Weights of a small transformer language model: a variant of Muon for these matrices.
Each number is 50 + 15 x the weight over its row's rms, rounded and kept within 0 to 99. Layers, rows and columns count from 0. The size before them is the row's rms in percent of the matrix's.

# down: layer 3 MLP down (transposed), 1536x384, rms 0.195, rows 235-270, columns 192-287
# up: layer 3 MLP up, 1536x384, rms 0.197, rows 236-271, columns 192-287
down235 110:44 40 42 78 56 49 73 49 48 63 64 49 86 60 44 12 31 63 62 62 56 57 58 39 51 28 58 53 52 42 56 44 73 62 56 68 31 40 44 27 53 58 22 60 59 43 50 52 41 58 75 28 53 83 69 31 20 39 63 65 68 56 32 30 39 58 44 53 49 52 55 39 39 59 43 29 56 27 57 48 53 53 29 53 60 37 42 12 65 31 70 54 65 36 42 22
up236 095:38 45 37 42 35 50 34 58 41 48 30 25 56 41 39 54 58 27 25 55 61 60 61 52 48 45 54 62 56 35 61 39 51 43 68 45 25 37 37 70 32 36 46 43 55 66 40 41 49 49 42 56 31 54 61 51 45 61 33 81 32 40 35 52 50 57 80 53 46 24 37 84 23 26 45 38 56 65 45 46 77 40 65 43 55 46 65 89 63 79 50 39 48 51 66 48
down236 101:55 57 42 35 50 64 45 71 47 40 44 36 64 53 55 51 27 33 47 43 46 34 35 52 56 21 25 53 56 45 66 33 55 59 70 53 63 46 43 55 71 45 55 30 53 56 69 48 64 79 78 56 56 52 75 65 67 35 32 48 25 52 33 15 56 51 66 42 82 43 65 65 64 49 60 38 58 18 48 30 62 24 62 39 42 18 55 37 64 42 38 40 48 68 56 39
up237 102:44 62 44 16 38 61 54 42 31 43 57 30 37 43 56 34 40 60 45 45 70 54 66 31 87 71 34 43 37 57 89 23 62 42 52 63 34 28 50 44 25 66 61 51 49 49 63 27 55 66 66 40 25 63 79 44 42 25 48 70 46 65 51 39 13 58 40 31 58 34 56 51 62 43 74 62 57 54 50 49 57 54 86 74 55 69 08 46 80 65 37 44 68 54 48 56
down237 105:41 46 61 49 50 35 20 33 37 31 63 51 55 51 68 42 61 60 44 46 63 33 58 37 46 67 63 47 76 26 62 43 58 58 62 66 23 39 42 68 75 14 32 48 60 61 54 48 46 75 49 64 39 28 68 53 54 57 67 74 38 48 51 46 54 08 50 35 13 41 64 73 46 32 53 54 66 08 65 66 56 54 78 59 48 45 32 42 55 57 76 37 67 46 61 62
up238 100:75 65 35 70 33 41 53 15 52 71 48 37 61 50 23 36 37 41 62 42 40 80 56 37 54 24 70 61 81 38 42 34 41 42 34 52 64 65 64 65 60 62 37 55 63 78 38 47 50 79 46 57 72 60 47 60 42 62 41 57 44 45 55 20 44 40 61 41 44 57 60 58 48 52 27 74 66 34 28 49 25 17 31 45 64 61 70 66 49 30 18 57 44 55 47 69
down238 097:77 55 32 39 27 21 30 68 38 37 33 48 52 21 26 66 50 46 24 42 37 52 35 35 25 49 55 62 73 57 57 67 37 25 21 66 65 60 51 55 45 59 69 39 59 48 37 31 78 49 62 45 32 45 63 64 66 52 38 23 31 49 38 39 42 27 48 56 45 56 53 51 68 56 59 31 65 58 47 59 66 36 52 83 31 72 49 24 38 44 20 54 65 45 30 50
up239 105:43 42 49 27 46 74 68 58 40 39 43 59 58 38 61 29 43 47 66 64 63 54 64 51 44 37 25 34 37 48 51 73 55 73 33 49 63 56 26 49 37 51 66 53 63 48 71 57 43 35 31 46 58 40 34 38 60 43 67 65 48 60 84 51 49 35 35 31 84 46 65 69 52 75 59 08 36 53 80 74 56 59 34 41 46 41 51 49 43 54 49 45 65 01 76 42
down239 105:40 54 89 51 25 62 42 51 40 45 41 44 34 33 73 56 28 40 45 35 50 49 43 48 59 66 75 59 53 36 80 52 70 77 37 70 58 43 41 38 67 32 62 64 65 42 59 26 53 25 30 42 53 56 41 41 52 63 33 41 56 47 54 63 47 51 46 32 56 52 52 35 61 94 42 25 62 57 43 72 69 38 56 67 38 49 66 67 68 48 73 60 35 51 56 32
up240 107:03 49 56 39 47 67 50 52 40 60 50 21 67 46 50 30 52 24 26 54 31 41 77 42 38 57 29 31 54 42 79 60 48 46 55 50 33 41 50 52 69 43 44 63 47 29 60 60 54 41 28 73 50 51 57 53 49 31 57 61 68 83 59 56 40 47 38 52 64 45 40 53 40 52 37 60 56 57 50 26 73 84 54 33 54 64 32 41 45 30 17 27 45 52 52 31
down240 104:38 40 43 50 62 70 50 57 38 74 36 34 56 21 50 67 64 54 24 69 22 68 54 61 43 45 66 43 50 36 61 83 60 57 75 60 75 48 76 45 57 31 59 67 64 51 41 48 70 53 61 41 68 34 27 45 42 09 45 17 49 61 66 20 80 41 58 43 48 45 64 30 24 61 45 41 57 59 39 50 25 71 49 57 27 49 39 39 20 42 54 33 47 55 49 47
up241 037:69 81 70 45 73 53 75 37 56 75 49 54 49 65 26 45 27 46 74 66 45 35 49 60 63 47 48 47 42 30 51 42 25 25 44 52 36 53 58 28 49 75 25 72 20 64 54 60 51 56 21 44 60 53 45 50 63 55 51 57 46 30 24 08 47 81 39 51 79 43 74 39 55 60 55 35 63 59 70 25 62 44 70 69 92 49 45 56 28 34 58 69 58 32 33 59
down241 057:52 43 26 36 71 66 38 42 21 51 70 35 54 53 52 78 65 36 61 40 44 57 40 53 73 62 31 53 51 44 46 53 69 43 71 43 22 35 57 23 41 31 60 54 70 60 30 50 41 29 41 58 51 57 49 51 42 40 42 24 21 27 61 60 44 19 66 55 61 48 33 41 53 50 40 51 72 52 57 72 59 47 46 68 36 36 32 50 62 57 79 28 26 43 66 48
up242 026:50 60 71 60 51 56 63 62 42 48 36 49 55 47 29 35 43 45 78 62 76 50 54 46 44 29 30 17 58 41 72 35 44 38 88 47 61 67 40 56 49 63 45 64 12 39 52 54 47 82 68 26 50 54 43 72 38 30 42 61 38 47 47 61 78 53 77 53 51 65 34 48 31 47 30 52 26 46 74 55 85 48 48 61 42 27 46 78 45 42 89 48 42 36 54 38
down242 037:33 39 29 67 58 77 42 25 31 32 42 20 39 47 52 45 51 65 31 47 41 48 46 55 41 39 55 45 84 48 27 30 30 64 32 41 25 38 51 27 54 48 37 42 34 49 30 60 53 43 42 61 31 61 24 49 37 76 57 64 53 34 73 58 82 43 22 58 55 61 48 45 53 65 45 57 71 60 36 53 55 56 40 55 46 46 62 31 44 63 52 53 39 46 21 55
up243 106:33 57 64 52 56 66 72 53 57 67 74 48 24 78 45 32 66 43 65 44 64 69 69 60 50 37 46 45 54 62 36 91 55 60 46 63 35 59 44 99 49 58 62 33 72 36 53 78 59 48 44 33 50 83 48 43 38 58 46 72 44 31 60 43 49 47 62 41 54 41 35 42 49 50 64 49 41 60 77 67 56 70 47 19 66 53 71 38 77 62 48 26 54 52 51 59
down243 113:53 17 42 48 42 69 44 54 46 71 41 55 37 48 50 70 38 52 52 34 36 36 65 47 50 41 39 23 55 15 54 26 37 48 30 81 31 36 42 15 19 58 41 50 54 51 43 73 48 29 64 60 28 51 77 53 43 36 56 63 64 50 78 58 42 57 62 68 57 37 60 41 56 58 29 58 39 39 51 56 33 29 49 34 68 48 49 45 60 56 64 46 69 69 20 42
up244 102:66 51 46 19 71 14 49 35 43 75 26 44 33 67 45 33 56 44 45 22 43 39 59 68 57 51 59 50 60 65 39 51 40 34 72 71 36 70 40 58 62 26 47 44 76 36 65 29 37 65 42 44 63 86 63 82 44 41 37 73 58 59 68 16 30 16 37 70 41 37 31 52 69 44 63 41 32 56 70 37 50 56 67 38 66 44 45 86 47 82 44 87 60 36 66 84
down244 100:38 56 45 65 67 45 38 47 22 42 61 77 27 49 25 33 39 44 41 30 54 61 06 69 61 54 61 28 20 42 34 53 63 63 37 93 40 63 76 45 45 42 20 74 36 19 69 40 55 39 90 70 43 35 56 35 78 51 35 53 65 52 73 43 47 49 63 44 40 78 69 40 43 59 44 46 72 64 54 61 60 48 43 53 62 50 33 41 43 60 41 55 53 36 65 63
up245 104:55 34 47 22 74 54 69 44 50 47 43 36 34 56 88 65 43 29 34 64 70 37 64 13 65 56 42 34 33 54 26 21 41 57 28 45 51 65 42 55 50 68 75 46 39 37 41 58 10 28 44 19 17 46 63 71 80 35 44 75 52 33 44 63 59 57 53 42 45 63 60 71 47 83 59 72 33 57 77 42 58 55 44 31 87 60 47 36 70 54 48 56 44 68 74 41
down245 105:61 36 67 59 46 61 53 95 50 37 63 24 62 32 53 36 67 37 37 78 32 47 53 42 38 52 42 40 71 40 35 50 58 65 49 74 67 25 59 54 66 62 51 41 46 46 58 28 45 58 69 42 56 36 68 52 69 65 21 68 61 29 45 55 47 27 77 44 38 42 21 45 61 71 52 59 34 57 71 43 56 31 49 32 31 57 45 37 67 52 40 68 49 56 69 38
up246 107:67 73 41 57 57 56 33 62 49 55 51 23 26 39 51 52 44 23 67 46 70 49 35 56 45 40 40 39 79 53 51 70 63 60 31 63 56 45 53 63 37 60 41 19 33 58 54 55 09 79 68 74 36 32 52 28 38 58 53 55 43 61 32 53 71 76 37 43 47 37 53 50 62 12 24 58 78 49 61 56 35 52 56 65 70 16 89 51 52 58 24 41 43 86 38 57
down246 105:70 66 62 61 53 51 42 65 42 43 40 30 61 63 65 64 47 46 50 55 38 45 53 60 56 55 52 43 71 39 39 84 41 44 61 80 44 43 61 34 20 21 33 41 25 58 44 56 43 24 44 73 57 41 46 74 53 43 43 58 40 58 19 72 86 27 30 35 50 54 86 52 73 29 39 20 21 75 39 46 58 60 57 49 62 51 44 64 35 41 37 26 47 47 55 65
up247 102:58 51 56 69 36 90 37 69 61 20 32 49 46 59 67 53 51 36 47 59 66 55 50 41 54 49 68 23 40 79 65 49 65 41 54 88 40 46 75 51 51 57 81 50 57 59 41 55 23 61 39 48 34 52 35 52 70 52 64 51 63 50 75 62 55 33 56 35 53 50 40 34 45 58 49 70 50 60 78 50 57 50 52 62 42 69 11 50 66 40 29 61 55 60 57 40
down247 098:41 59 46 99 43 59 61 58 56 51 36 74 61 45 41 51 45 73 49 49 43 62 45 57 56 38 56 64 68 39 73 49 65 58 31 40 27 26 60 28 45 13 74 42 60 46 64 46 29 41 60 56 68 72 93 65 58 33 46 50 34 28 49 68 65 46 59 59 65 51 52 48 48 58 36 53 49 74 47 64 50 66 57 62 51 51 50 40 52 67 65 20 63 52 46 20
up248 099:49 56 36 32 47 11 39 49 61 18 35 23 48 42 59 32 26 26 67 30 51 56 52 38 68 56 37 32 32 76 56 55 33 15 64 73 36 52 22 57 55 40 49 44 53 58 27 59 47 20 30 48 51 60 23 53 34 62 20 78 63 29 38 80 68 54 45 70 38 63 22 42 38 46 36 36 81 17 67 31 48 58 71 48 46 68 24 74 47 40 52 36 45 21 58 94
down248 100:46 36 70 65 60 48 39 39 23 51 47 37 68 51 14 57 25 62 46 56 21 37 67 46 54 30 57 32 38 58 46 49 58 36 60 66 44 54 22 34 33 36 71 57 34 20 73 57 23 51 38 30 45 52 63 32 49 38 59 68 51 36 35 54 37 23 63 36 12 41 57 41 46 25 54 77 65 40 44 26 52 73 58 59 59 61 46 45 60 46 55 69 59 50 23 28
up249 102:59 36 55 64 39 58 58 40 58 16 59 71 43 25 26 28 36 72 43 40 48 34 42 64 58 34 46 41 67 69 72 51 36 31 64 44 46 41 35 55 51 53 55 82 57 50 66 77 66 68 57 63 38 33 35 39 50 63 44 53 45 51 45 32 70 81 55 34 41 70 48 51 54 72 41 52 42 43 41 43 66 26 54 32 63 50 47 33 21 78 42 72 59 59 52 46
down249 098:04 45 39 61 27 24 72 37 66 66 43 26 23 61 46 63 53 56 52 47 54 72 51 48 59 53 54 69 46 48 37 48 45 63 69 66 41 46 61 22 63 67 53 27 60 43 14 67 27 69 72 31 40 71 61 56 30 21 57 50 49 55 23 63 54 22 71 41 39 27 31 55 61 22 59 49 34 45 47 47 33 37 76 56 57 75 49 53 41 35 51 17 72 58 52 57
up250 103:41 63 51 27 50 75 67 35 27 64 89 74 70 82 25 40 68 69 43 63 49 29 53 47 57 55 54 39 55 56 52 71 48 27 61 53 80 62 23 52 42 69 29 55 34 76 66 63 38 48 47 39 56 72 38 47 53 58 63 48 98 00 12 42 32 29 49 61 43 19 76 28 42 63 39 35 68 38 57 38 50 49 61 52 33 43 74 59 50 54 57 51 60 52 29 51
down250 099:49 66 34 74 67 45 80 45 38 31 76 62 63 47 48 47 58 57 47 63 47 38 46 42 81 54 57 61 40 86 25 56 59 68 49 64 55 30 37 44 58 28 50 48 39 59 34 82 53 38 63 44 51 43 83 54 44 30 76 24 45 60 41 49 25 50 35 50 52 72 52 43 18 39 56 66 57 17 33 68 74 63 66 37 44 56 68 53 90 56 66 67 70 54 52 29
up251 101:77 19 52 74 55 21 40 26 35 41 39 55 53 78 43 69 37 28 48 44 47 37 79 89 57 40 50 36 43 61 39 40 52 21 30 67 37 57 55 51 52 37 38 48 59 59 35 46 30 64 36 68 43 26 38 39 72 50 50 71 65 71 21 24 33 36 39 48 57 56 68 45 86 31 42 73 65 30 46 00 56 61 53 40 32 30 59 36 49 45 56 60 63 60 45 60
down251 106:45 42 75 60 35 43 47 50 58 30 69 40 54 69 48 36 66 18 54 34 53 33 63 55 59 98 45 45 13 44 50 46 57 51 92 45 58 56 31 61 72 17 57 43 35 50 59 32 42 49 60 64 62 42 47 41 31 53 44 73 59 46 39 53 40 50 71 55 33 59 69 60 43 64 60 67 69 43 57 63 34 57 52 54 48 25 40 55 60 21 54 62 25 40 53 57
up252 103:42 25 14 43 68 77 40 70 47 30 58 71 43 33 33 49 52 38 69 60 49 54 60 51 49 54 50 35 34 55 36 37 70 52 50 37 48 71 40 54 68 56 66 56 63 55 40 02 70 48 39 52 59 38 28 36 51 55 61 30 77 33 49 43 48 65 80 49 55 30 43 57 38 84 56 30 39 47 47 50 44 61 72 34 50 57 51 46 58 39 24 41 54 29 68 54
down252 107:50 45 34 62 21 39 25 58 81 36 51 72 58 61 30 60 55 45 41 78 55 31 41 41 56 55 59 39 69 62 21 50 73 18 54 52 48 48 45 63 38 83 44 31 59 59 23 28 40 35 77 25 67 60 65 30 60 53 38 45 48 44 48 31 72 39 54 46 56 61 50 40 46 42 50 50 51 49 41 45 60 78 82 55 38 50 93 36 29 44 66 29 46 72 58 32
up253 122:49 50 43 51 62 35 27 57 35 52 54 72 26 52 56 38 48 40 47 18 45 44 80 48 64 61 51 39 60 41 61 75 67 92 51 44 55 40 43 48 38 35 47 62 38 35 67 95 45 37 54 56 76 26 61 69 57 61 79 62 69 65 49 17 34 41 46 42 63 74 54 29 49 62 31 64 63 47 47 67 60 78 61 64 38 37 68 42 35 47 54 37 60 20 54 25
down253 116:69 34 77 74 25 67 69 78 53 51 78 58 46 66 37 28 51 35 39 55 39 82 41 52 64 40 13 52 31 66 54 48 42 55 56 33 30 53 78 62 68 56 41 50 49 45 60 43 72 31 57 47 55 64 42 58 36 53 44 35 56 49 30 69 34 54 27 55 87 44 47 49 63 43 44 62 41 52 66 26 54 80 38 72 52 21 50 57 58 52 48 35 52 35 49 56
up254 114:57 49 67 45 64 55 55 42 39 54 44 36 71 40 50 41 73 59 61 57 33 59 53 57 59 63 51 49 40 55 45 48 64 63 50 60 37 60 64 55 29 38 32 58 18 22 58 86 50 73 42 57 30 60 27 64 32 68 52 65 60 54 63 36 63 33 42 50 55 53 62 41 39 47 70 23 73 42 37 33 46 50 46 45 65 29 63 60 74 58 67 43 46 56 44 55
down254 105:25 31 35 46 61 64 29 64 39 54 45 37 57 39 33 60 84 61 28 51 26 72 63 59 42 54 56 64 37 33 54 49 50 50 61 28 43 35 65 46 73 57 48 64 37 66 48 50 46 45 33 34 62 57 53 56 45 57 46 48 21 86 74 69 49 63 67 59 47 77 59 34 34 56 75 58 62 67 47 48 39 64 61 37 61 26 21 52 38 38 41 68 34 36 67 30
up255 092:52 32 57 38 48 50 33 50 59 78 78 30 50 54 53 21 38 50 60 36 62 61 36 38 60 61 51 65 55 45 20 74 33 60 29 38 56 81 29 63 74 56 66 80 33 32 41 63 46 29 76 37 56 56 34 43 29 61 44 19 45 31 35 69 33 57 38 62 49 55 44 58 43 61 53 29 56 72 54 32 34 58 40 58 38 40 40 59 48 61 68 24 39 55 55 52
down255 102:37 20 65 48 66 56 32 58 50 62 78 54 19 44 61 39 63 50 73 64 32 52 38 42 36 38 73 87 52 59 71 38 72 52 25 43 37 16 57 50 66 50 21 60 67 21 46 65 52 63 69 44 67 73 55 28 81 78 43 54 63 38 37 83 19 47 48 31 69 37 38 57 19 54 34 36 63 52 43 66 69 31 74 48 71 42 52 57 53 57 51 45 57 45 38 62
up256 095:71 45 83 27 56 35 38 69 25 19 57 63 61 57 78 51 29 78 53 53 53 51 45 55 50 44 56 54 43 57 51 53 36 57 34 17 67 23 79 43 38 52 26 35 43 58 78 63 42 63 63 56 63 39 41 60 25 48 69 51 48 37 61 21 53 42 61 41 57 54 70 44 63 68 61 51 69 59 40 76 37 19 50 65 39 49 42 52 40 79 52 60 00 36 47 46
down256 103:21 35 36 33 23 46 65 11 68 58 47 62 34 63 36 81 34 20 69 49 30 49 17 59 17 52 27 63 48 64 38 57 46 54 38 34 66 46 49 54 38 36 76 70 32 48 85 66 32 37 56 44 52 33 53 54 28 48 66 49 64 45 44 75 52 67 50 74 55 49 38 35 80 55 48 79 50 35 52 80 61 33 69 65 48 54 46 35 45 58 62 57 52 31 39 62
up257 103:57 60 67 40 57 41 41 27 52 86 46 41 53 74 79 65 66 51 48 43 22 63 57 51 28 57 74 30 44 23 26 70 46 31 50 80 43 42 39 47 27 37 40 51 56 36 50 69 51 54 62 60 48 52 43 59 46 36 70 65 68 29 49 31 52 49 53 44 66 90 47 40 36 33 62 49 50 57 45 65 40 39 26 35 16 35 52 36 63 53 32 30 63 52 58 72
down257 099:25 64 61 63 51 46 59 28 48 83 23 61 25 50 48 55 72 78 44 47 34 64 45 49 53 47 29 72 59 61 16 43 61 43 36 65 48 15 52 70 37 27 25 33 74 59 47 43 83 33 53 47 28 19 67 55 39 67 65 46 47 17 60 88 42 35 62 63 14 57 73 56 42 71 55 35 45 54 75 70 45 36 55 53 45 42 97 47 51 62 41 57 71 38 59 44
up258 101:54 45 67 03 40 68 78 42 69 56 74 59 60 66 44 43 11 64 43 78 44 71 47 43 62 44 64 31 59 51 47 64 81 61 63 68 36 59 75 65 72 56 38 45 42 52 51 48 50 45 78 77 60 85 52 34 26 46 48 39 81 59 66 58 25 51 74 56 73 30 41 33 52 48 54 41 42 40 53 58 41 55 63 73 48 55 72 57 59 45 69 44 54 43 99 26
down258 104:51 51 48 18 59 40 69 46 65 41 85 38 32 67 60 70 38 43 66 60 60 73 21 58 40 52 81 73 41 69 58 45 53 60 57 41 35 40 46 42 61 35 59 54 42 54 46 72 54 59 50 40 60 82 57 45 29 30 46 57 62 32 36 62 39 58 51 65 77 32 64 56 60 58 43 41 41 44 45 61 58 36 52 44 52 51 49 10 39 07 91 38 71 57 71 30
up259 106:74 54 72 54 79 66 73 34 49 25 38 36 39 66 54 57 32 44 35 59 60 64 14 54 51 66 48 17 42 26 55 51 40 49 26 68 55 56 57 50 37 35 37 40 43 19 61 37 26 54 47 65 21 31 80 34 54 61 45 65 64 52 75 56 66 79 29 48 42 69 63 63 54 54 59 44 58 40 68 62 41 43 33 35 60 72 63 51 35 44 39 46 42 42 80 40
down259 102:57 40 37 44 69 49 44 34 53 82 47 02 72 66 62 47 63 39 45 45 45 77 30 25 72 67 53 52 62 53 43 52 43 48 62 39 83 34 49 37 57 63 58 42 72 35 39 63 22 51 58 46 46 56 72 53 71 40 71 54 55 49 60 52 28 46 51 60 72 57 51 44 11 37 38 64 41 30 60 60 32 49 36 28 24 62 54 55 67 47 81 58 34 43 41 56
up260 097:38 78 56 66 75 28 34 50 56 74 60 29 51 82 38 52 55 31 63 63 66 36 54 58 66 49 40 65 40 32 32 49 63 44 03 34 43 44 51 36 43 65 68 43 37 58 43 29 56 12 44 53 54 61 34 69 67 50 32 70 30 55 30 80 42 63 29 27 34 48 44 46 59 84 54 43 80 76 48 54 64 21 38 47 16 55 49 72 57 42 58 64 67 55 52 50
down260 100:39 36 42 40 50 41 92 63 62 71 75 40 62 77 52 52 51 69 58 47 41 55 61 54 43 60 35 51 35 27 42 51 75 30 48 54 55 40 51 40 69 32 45 58 50 26 65 52 34 33 25 60 37 48 42 43 19 43 50 35 43 36 31 37 45 49 55 39 50 30 36 36 58 57 44 29 43 41 22 91 69 49 61 48 51 61 73 38 52 37 54 39 52 55 92 57
up261 098:28 30 34 54 29 33 27 47 45 48 60 68 52 47 07 42 58 75 21 65 55 24 34 45 53 45 25 41 31 35 31 30 66 22 49 38 24 46 26 62 48 45 53 43 75 56 44 50 49 45 74 54 52 64 47 37 33 55 48 50 49 31 58 25 59 48 45 61 63 46 64 45 58 41 30 46 43 45 46 38 47 44 55 73 40 64 45 45 42 82 36 81 34 85 57 52
down261 096:27 67 37 29 50 28 48 46 69 45 43 48 45 47 47 75 66 80 53 51 53 45 49 61 43 28 40 41 64 31 48 70 47 64 67 27 22 35 36 46 50 45 52 43 66 44 70 55 64 70 64 28 48 58 50 69 39 52 54 51 62 27 24 38 37 65 44 50 26 74 47 43 45 46 29 51 75 46 45 77 56 44 27 31 52 59 46 46 40 63 76 40 36 55 43 52
up262 110:36 42 57 32 52 41 51 88 11 38 43 59 69 51 35 35 61 74 61 47 64 56 44 33 49 31 43 48 34 52 33 54 30 49 38 72 61 66 56 60 47 69 29 46 37 62 32 33 68 45 49 41 40 45 59 38 53 61 46 66 54 40 32 66 57 69 09 48 35 28 56 40 31 41 50 27 55 47 48 35 53 34 58 38 26 19 53 44 43 57 36 59 25 77 53 56
down262 107:49 78 27 62 50 42 41 34 60 41 37 52 46 46 59 54 55 40 46 43 31 63 29 30 49 44 53 74 46 60 61 65 61 49 44 51 46 71 73 42 53 57 68 95 74 47 45 36 36 51 50 34 50 43 91 47 71 60 52 60 48 53 37 38 84 69 23 53 27 29 60 52 21 42 30 44 14 42 47 34 57 48 44 57 64 56 74 44 67 62 35 21 32 54 52 33
up263 106:49 68 55 88 75 26 52 23 41 53 58 59 67 55 36 29 50 63 59 55 72 46 69 74 39 48 50 28 56 43 57 23 20 47 40 44 52 38 53 53 37 67 52 29 83 40 66 60 48 61 56 51 35 19 26 45 72 63 36 57 56 40 72 44 85 45 49 49 38 62 55 62 59 57 66 64 57 33 67 44 60 60 52 50 40 40 56 65 61 55 25 27 55 44 72 51
down263 108:43 37 44 52 75 69 68 56 55 59 78 50 39 41 49 37 68 47 56 55 49 48 37 57 44 53 70 66 50 61 57 34 76 27 33 40 70 37 49 17 50 50 53 64 52 21 46 59 52 59 35 75 50 53 47 55 63 44 56 55 39 28 14 54 54 23 83 54 12 48 40 32 52 49 73 37 42 49 49 64 56 34 17 55 50 21 37 84 50 51 65 35 80 38 58 47
up264 100:50 31 70 58 38 93 51 29 50 20 50 37 57 62 14 35 61 77 28 50 46 63 88 24 19 53 26 61 30 53 32 53 56 71 39 54 31 63 24 65 61 31 45 58 37 56 40 21 48 63 44 21 50 35 63 37 75 56 64 79 50 34 63 67 15 49 80 64 50 43 50 22 46 27 86 59 96 34 37 43 52 47 45 72 53 58 63 33 44 35 54 46 52 67 42 34
down264 099:78 56 42 80 30 36 35 53 55 77 48 69 61 43 62 38 59 61 33 49 43 70 70 41 38 71 23 60 57 46 48 70 65 62 57 40 47 18 29 34 57 55 35 44 62 59 08 59 58 31 35 22 39 45 31 75 68 36 50 35 52 78 49 52 66 61 69 41 38 65 35 55 73 66 79 72 36 52 65 55 31 40 32 61 57 50 66 68 52 70 68 54 31 66 15 33
up265 100:60 70 73 62 44 55 76 29 54 55 32 38 60 54 74 39 54 62 49 89 54 32 35 74 50 46 61 54 63 46 17 37 12 55 64 44 54 57 49 66 36 21 51 24 38 50 55 45 48 42 36 63 54 71 54 47 25 56 45 49 00 87 69 47 51 67 73 68 48 46 41 19 46 22 52 40 50 60 45 68 36 48 64 41 41 77 45 49 41 70 54 70 69 40 70 67
down265 101:65 08 63 29 58 55 06 51 31 64 50 35 22 58 50 46 64 56 51 31 58 47 82 45 55 49 69 52 62 48 31 48 53 63 44 42 69 44 48 46 55 32 43 61 52 53 49 13 43 46 51 72 47 47 54 48 59 38 52 55 21 60 69 66 72 44 48 63 21 55 68 40 57 54 55 33 53 31 22 62 57 26 26 49 42 80 58 56 51 24 65 39 36 53 26 53
up266 088:46 47 57 38 60 62 55 55 51 56 65 25 45 83 38 25 46 77 60 32 73 68 64 62 48 76 27 47 66 39 49 37 41 06 58 50 40 48 56 43 82 56 35 37 43 35 49 75 44 39 45 54 51 77 81 53 63 36 60 35 33 35 49 60 55 46 39 53 48 49 76 36 37 42 46 31 74 80 54 51 54 60 60 76 48 49 30 59 39 68 16 46 43 60 51 45
down266 093:68 55 41 66 64 55 58 49 52 51 41 42 21 31 74 33 55 47 44 38 64 52 24 64 58 43 37 36 54 61 43 62 72 44 51 43 32 40 51 34 41 44 52 17 46 38 46 37 45 37 65 49 45 48 64 78 46 37 43 37 49 30 79 43 53 28 48 56 63 51 40 61 32 55 33 46 56 42 41 79 76 55 66 77 46 43 53 54 71 42 37 38 48 36 71 67
up267 099:56 40 60 68 54 70 40 63 40 78 69 44 62 51 18 48 45 33 40 37 55 37 51 69 59 63 39 85 40 50 43 31 17 69 44 68 46 41 38 42 64 57 33 68 66 43 30 37 46 60 46 55 78 59 49 41 58 57 43 55 67 59 35 56 47 46 53 58 37 19 37 59 44 68 46 68 66 45 43 42 34 42 48 62 39 56 57 80 74 47 50 70 44 34 72 51
down267 102:35 70 54 35 41 42 38 24 62 70 43 32 52 46 50 67 27 72 40 27 65 63 41 66 47 37 66 53 59 54 28 57 60 54 56 69 71 54 31 69 52 70 53 35 76 48 61 39 85 34 49 57 58 67 81 33 55 56 65 68 62 42 65 39 40 44 47 69 45 31 63 49 50 58 44 49 46 43 74 42 44 72 42 54 08 66 71 47 60 35 73 66 54 55 44 32
up268 097:34 45 43 19 42 58 59 48 55 70 82 63 55 75 56 46 53 62 36 34 63 67 42 44 41 40 52 32 80 35 67 45 23 67 40 31 50 43 40 29 42 69 52 42 23 73 13 58 49 45 44 64 28 77 57 31 38 32 67 52 36 35 46 22 60 64 53 66 61 69 55 09 46 65 53 50 54 64 63 41 54 50 49 83 62 64 63 43 38 36 44 35 54 54 24 52
down268 096:52 52 48 67 57 45 38 30 49 75 56 56 41 43 76 43 63 38 29 39 80 46 40 57 52 71 25 54 85 48 45 36 34 35 54 53 45 54 47 59 67 53 58 26 61 64 60 47 58 68 49 59 34 39 62 41 61 44 73 43 09 68 38 43 34 82 39 49 54 41 57 52 43 49 23 54 40 26 62 44 75 43 50 25 55 61 43 38 63 71 48 54 53 34 87 63
up269 087:34 57 48 21 44 45 40 54 56 39 29 47 50 59 35 29 29 18 45 35 57 60 43 90 56 49 73 41 48 40 55 56 55 52 33 40 58 56 59 69 63 20 51 33 65 44 58 57 39 40 87 68 45 68 42 51 57 30 60 58 51 47 27 39 56 36 56 58 65 51 69 45 36 35 73 38 49 43 56 37 51 67 31 48 25 31 61 82 37 55 92 42 15 49 29 66
down269 086:32 58 60 36 43 54 77 61 51 35 50 51 51 73 63 50 42 27 77 44 49 39 59 64 32 59 56 45 42 52 37 12 45 62 25 99 30 48 48 49 36 36 50 39 44 26 65 39 54 23 52 35 60 70 53 63 61 40 46 59 43 54 26 24 41 43 49 40 37 64 43 61 26 54 43 43 27 22 48 38 56 58 43 40 46 20 31 44 52 63 60 58 20 30 51 37
up270 106:44 69 61 59 50 69 36 24 57 70 36 53 45 35 24 30 46 56 21 49 56 27 51 55 33 38 32 45 39 47 69 43 43 68 40 39 61 44 21 66 67 34 78 57 49 39 34 44 51 13 70 40 22 65 55 53 54 57 64 43 50 68 61 68 56 86 58 42 55 39 56 36 57 62 42 37 57 29 60 14 51 36 59 47 63 57 59 53 55 48 42 58 64 12 28 62
down270 099:52 48 48 51 37 50 42 29 70 74 32 57 47 50 34 51 68 67 32 73 53 37 34 18 41 39 53 45 65 62 57 52 54 64 51 47 73 49 16 41 48 58 25 43 61 53 57 77 46 67 45 32 37 49 71 83 46 58 53 37 28 44 38 44 68 33 58 33 63 46 88 70 51 42 48 44 53 29 60 45 49 32 71 40 50 38 57 80 52 41 66 62 34 42 63 66
up271 114:40 62 34 52 56 59 29 39 38 51 52 81 30 42 38 12 48 59 68 43 45 41 63 39 52 55 38 56 33 56 47 23 39 43 46 70 60 49 72 49 74 66 59 62 81 74 40 56 44 77 65 58 44 42 49 62 52 50 30 61 61 39 53 30 69 20 55 77 53 55 48 49 33 24 35 60 75 46 66 30 71 83 56 67 37 55 46 55 32 59 36 48 36 49 58 55